Each number is 200 + 20 x the weight over the matrix's rms, rounded and kept within 0 to 999. Layers, rows and columns count from 0.

# up: layer 4 MLP up, 512x384, rms 0.0937, rows 499-511, columns 0-63
# down: layer 4 MLP down (transposed), 512x384, rms 0.0909, rows 499-511, columns 0-63
# gate: layer 4 MLP gate, 512x384, rms 0.0918, rows 500-511, columns 0-63
up499,206,194,189,235,178,198,226,194,210,183,218,223,207,211,198,206,223,182,193,201,199,201,197,212,202,196,202,186,187,197,224,193,200,183,193,197,200,195,215,189,211,192,192,214,213,182,214,244,210,192,186,196,197,199,191,161,211,228,210,196,194,200,204,219
down499,203,240,194,229,166,215,204,177,230,200,198,207,216,177,227,203,206,184,212,195,219,195,186,224,210,202,219,207,192,197,214,205,206,209,232,211,206,173,211,203,203,215,198,190,230,187,199,229,177,212,161,217,175,217,195,169,225,208,217,200,238,221,196,212
gate500,204,201,174,219,194,186,205,205,215,216,224,197,190,158,197,228,214,188,189,200,223,197,191,213,215,194,215,194,193,186,207,198,197,169,204,179,173,218,176,177,201,214,229,214,215,202,204,192,206,203,232,244,199,210,195,193,199,200,213,178,217,207,182,171
up500,220,179,201,190,175,205,203,211,182,170,212,210,190,195,219,231,199,197,157,192,192,189,153,187,170,170,173,230,213,184,187,205,222,225,189,189,220,182,247,220,172,194,194,179,203,174,215,198,181,199,178,184,196,180,216,184,231,197,202,191,170,154,194,220
down500,195,234,215,211,205,217,174,198,206,195,179,217,214,201,177,199,180,217,225,175,188,217,214,202,211,208,195,217,207,180,199,190,220,203,152,222,190,163,221,237,220,206,150,188,175,226,193,181,181,203,186,178,176,214,210,213,190,216,211,175,181,176,200,214
gate501,195,246,195,195,201,203,212,201,220,193,224,185,210,249,193,226,216,212,217,204,195,205,176,189,176,199,198,217,215,214,210,204,177,205,173,202,178,249,190,202,209,194,231,201,184,198,204,173,218,197,181,193,182,194,215,195,210,172,190,201,183,176,195,212
up501,193,183,190,211,230,190,200,206,210,225,216,202,201,193,210,184,226,227,193,239,203,213,200,203,198,155,198,184,208,190,173,173,216,178,189,198,198,181,207,192,197,192,200,190,199,208,244,211,192,203,210,182,180,197,252,196,227,194,204,201,204,209,219,211
down501,210,178,210,185,199,205,179,170,190,195,208,220,232,198,196,220,154,147,218,219,184,182,213,205,206,197,210,221,193,200,227,199,181,211,201,180,212,204,213,222,189,248,180,191,225,175,177,219,218,232,243,155,217,176,210,223,169,229,197,216,171,184,213,233
gate502,214,191,162,218,179,215,167,192,186,201,194,201,220,197,194,212,176,170,196,210,234,191,180,179,203,189,196,160,199,202,213,226,165,175,197,207,216,192,201,178,201,170,182,178,232,180,186,204,198,188,189,212,241,210,212,236,213,189,190,198,207,213,218,209
up502,211,197,223,192,189,208,173,190,185,197,198,207,203,185,184,198,160,155,208,191,211,215,185,168,185,194,198,216,187,208,207,202,194,218,203,172,193,213,190,164,205,166,208,169,211,208,201,200,186,190,157,164,185,213,222,213,199,235,222,190,196,208,205,231
down502,199,178,215,239,209,201,233,157,223,153,185,237,198,201,195,205,202,192,183,182,194,228,203,230,213,207,175,224,196,208,186,169,200,190,199,233,165,213,188,216,228,211,184,224,201,191,219,200,240,177,184,208,217,225,175,224,160,163,198,183,210,202,218,189
gate503,214,198,203,172,151,215,153,204,200,188,190,187,183,246,184,227,203,219,212,187,184,184,183,196,161,209,184,181,221,199,210,164,189,212,208,199,199,197,201,166,192,206,219,168,224,224,211,187,207,189,220,176,186,194,223,204,239,223,215,191,201,217,235,202
up503,209,210,193,209,182,213,194,181,192,183,203,190,181,239,215,200,232,204,220,193,160,226,177,189,191,209,187,186,198,195,206,174,194,176,183,195,203,222,219,187,153,194,211,187,202,216,199,205,193,169,243,210,206,234,192,202,197,210,200,165,217,194,201,178
down503,223,186,211,214,184,209,180,210,210,204,203,208,199,204,181,198,236,200,221,171,211,195,210,190,173,221,188,205,199,206,220,176,199,188,155,189,179,187,209,210,175,183,203,172,213,188,223,200,185,173,201,176,181,226,233,221,223,207,191,203,184,156,203,170
gate504,217,234,230,218,211,210,211,180,246,189,199,181,154,189,227,188,197,190,198,239,152,182,234,198,184,180,206,182,204,196,197,183,206,189,150,211,236,227,209,206,175,198,188,191,194,223,164,180,191,168,194,265,185,219,197,227,246,198,215,216,165,199,205,156
up504,164,167,210,205,211,202,153,184,184,172,199,182,202,196,197,136,170,211,180,181,225,197,210,217,210,182,193,214,188,198,176,225,187,244,202,254,192,178,218,189,199,183,184,170,195,206,198,188,224,230,217,198,211,208,184,214,226,230,212,226,219,185,238,205
down504,254,202,244,172,197,208,209,176,211,176,209,202,198,209,181,209,207,198,237,218,208,202,212,173,209,213,203,167,210,178,174,211,201,216,191,174,238,213,224,152,172,205,197,211,253,212,215,225,211,229,200,202,199,200,158,194,217,212,225,160,230,190,192,211
gate505,203,181,213,207,190,196,204,203,172,205,201,177,203,197,206,205,202,174,204,186,210,215,209,182,194,241,179,195,232,176,187,165,212,192,203,176,222,188,233,155,192,214,222,186,225,241,185,196,212,189,212,167,176,192,204,197,213,189,192,199,193,176,216,163
up505,180,191,193,213,218,200,190,168,199,216,189,207,146,197,187,199,203,221,190,213,226,218,196,177,189,185,197,190,192,236,209,204,226,176,206,174,218,187,200,181,213,196,215,174,222,188,214,189,183,195,219,168,199,195,188,228,212,217,183,166,164,197,191,191
down505,244,179,208,212,198,172,236,218,199,171,197,175,217,210,166,189,182,190,176,211,215,208,182,231,183,201,203,184,176,184,236,234,208,181,158,206,190,205,226,218,202,201,214,198,203,209,205,219,174,173,212,219,174,214,184,235,194,207,204,196,197,179,173,206
gate506,220,172,208,186,161,204,212,202,210,189,196,185,209,193,206,201,221,212,193,253,221,172,173,148,198,164,180,153,178,236,191,206,188,195,211,210,200,207,179,210,202,146,205,182,219,224,195,194,185,202,175,187,226,189,174,201,209,236,197,198,233,205,184,157
up506,207,247,172,197,183,238,249,232,188,200,225,199,174,207,225,195,227,199,204,237,184,200,202,196,176,170,211,192,195,200,219,208,189,184,209,174,217,203,205,195,170,202,170,202,174,200,201,198,188,204,205,188,206,220,173,191,192,207,212,178,242,182,182,206
down506,191,215,209,189,199,199,181,224,174,207,209,168,184,162,225,194,196,184,218,156,170,217,219,170,203,197,217,204,184,220,211,184,196,172,199,197,209,214,228,197,158,212,214,165,193,203,177,189,204,217,198,181,197,179,216,183,190,203,198,164,220,175,211,208
gate507,170,206,170,174,193,210,250,178,222,209,227,217,198,197,192,194,176,183,202,202,171,215,210,225,181,198,218,230,184,210,182,223,181,218,249,194,200,171,199,185,187,210,225,208,183,195,168,218,215,180,202,244,185,222,200,176,164,219,209,184,200,221,210,195
up507,204,169,223,230,207,230,212,179,199,187,185,188,203,199,226,191,237,196,201,190,228,198,190,199,194,172,191,172,222,215,182,204,246,188,144,203,168,225,200,232,214,190,192,191,185,212,228,192,209,229,209,215,212,195,227,199,205,197,180,191,194,193,195,188
down507,206,219,146,188,193,185,167,197,172,237,192,213,195,202,201,199,201,188,185,194,184,189,228,183,200,173,195,199,210,177,183,192,212,218,197,244,221,191,174,223,207,195,195,236,221,178,188,240,227,203,216,197,182,216,211,194,193,196,195,207,168,221,207,191
gate508,190,207,229,187,187,198,193,201,207,204,212,201,192,214,163,170,231,225,192,189,173,193,179,214,181,206,172,196,200,206,176,244,222,201,213,191,201,199,207,160,203,207,191,162,192,182,245,217,187,208,218,215,211,172,168,167,235,184,211,212,172,202,195,197
up508,208,197,204,186,190,187,192,200,190,191,193,195,205,216,239,227,210,171,184,218,207,171,223,190,185,203,216,200,226,192,215,187,187,188,181,206,200,181,169,194,177,195,187,207,202,189,212,193,205,183,185,184,192,190,197,207,202,201,213,197,199,184,185,215
down508,209,204,190,199,248,196,212,190,165,201,183,193,180,222,203,224,217,197,210,203,220,224,227,191,197,177,212,206,215,202,253,189,214,173,177,202,229,203,176,183,192,194,197,218,211,217,190,184,203,202,177,220,195,219,219,210,214,198,200,189,200,190,178,174
gate509,200,189,194,180,191,203,180,200,194,233,210,212,194,192,204,183,209,191,217,194,193,229,226,188,178,208,150,210,194,150,201,190,184,217,213,231,175,253,189,184,210,230,203,219,192,209,207,220,225,207,157,230,234,171,179,251,177,175,218,171,205,223,194,179
up509,208,184,186,198,192,229,175,217,191,193,164,209,203,226,160,175,207,183,218,213,225,222,204,175,183,164,200,190,177,222,207,193,213,176,220,211,225,223,220,182,228,212,191,216,219,211,172,233,238,217,174,218,199,170,179,190,222,178,178,209,215,191,195,204
down509,171,173,171,225,174,199,183,200,201,193,207,172,187,190,197,193,191,177,186,189,158,197,184,228,229,210,184,232,190,195,188,173,183,214,220,197,192,208,199,189,220,231,196,199,206,195,226,204,186,214,211,221,199,193,200,259,185,181,192,169,209,189,202,214
gate510,197,212,217,238,195,178,194,199,163,214,201,169,247,197,222,205,160,173,199,188,205,197,221,160,205,237,196,208,194,225,207,183,195,183,216,214,192,183,192,170,193,158,220,235,207,195,204,200,226,194,191,185,202,211,234,193,211,197,176,222,202,204,207,219
up510,226,193,203,187,193,250,175,180,205,204,202,240,180,201,192,237,164,226,186,183,161,191,184,251,197,164,189,228,190,194,166,185,236,202,187,206,210,182,201,200,183,214,208,160,187,234,198,210,177,209,231,188,211,206,194,210,154,200,237,243,187,204,184,177
down510,210,195,203,189,186,185,207,216,202,212,223,170,191,201,184,164,218,204,205,216,240,225,190,175,204,246,230,166,183,198,198,233,138,169,211,205,202,217,216,198,214,199,193,190,202,205,176,173,197,241,191,196,245,197,216,185,203,175,210,164,222,174,202,225
gate511,192,213,194,212,216,188,208,205,207,232,186,203,178,191,200,205,213,186,193,203,193,219,170,197,185,163,162,162,167,204,225,192,204,211,206,183,223,207,212,155,177,216,211,220,215,172,178,191,200,181,191,217,182,199,178,210,223,229,200,178,206,235,191,200
up511,209,213,196,195,199,236,196,200,214,230,183,178,194,185,170,204,193,238,175,225,191,211,181,200,216,197,189,207,183,217,201,185,202,177,196,192,192,241,188,194,209,199,197,237,207,220,191,182,238,211,186,177,211,166,215,202,201,171,181,188,203,215,219,197
down511,187,223,207,205,211,210,199,212,216,230,153,190,209,211,191,180,216,224,215,188,200,194,186,198,211,181,197,171,184,195,175,193,227,200,178,179,194,185,189,194,153,214,223,216,201,190,173,172,193,194,192,202,196,212,189,203,213,188,192,227,210,241,227,209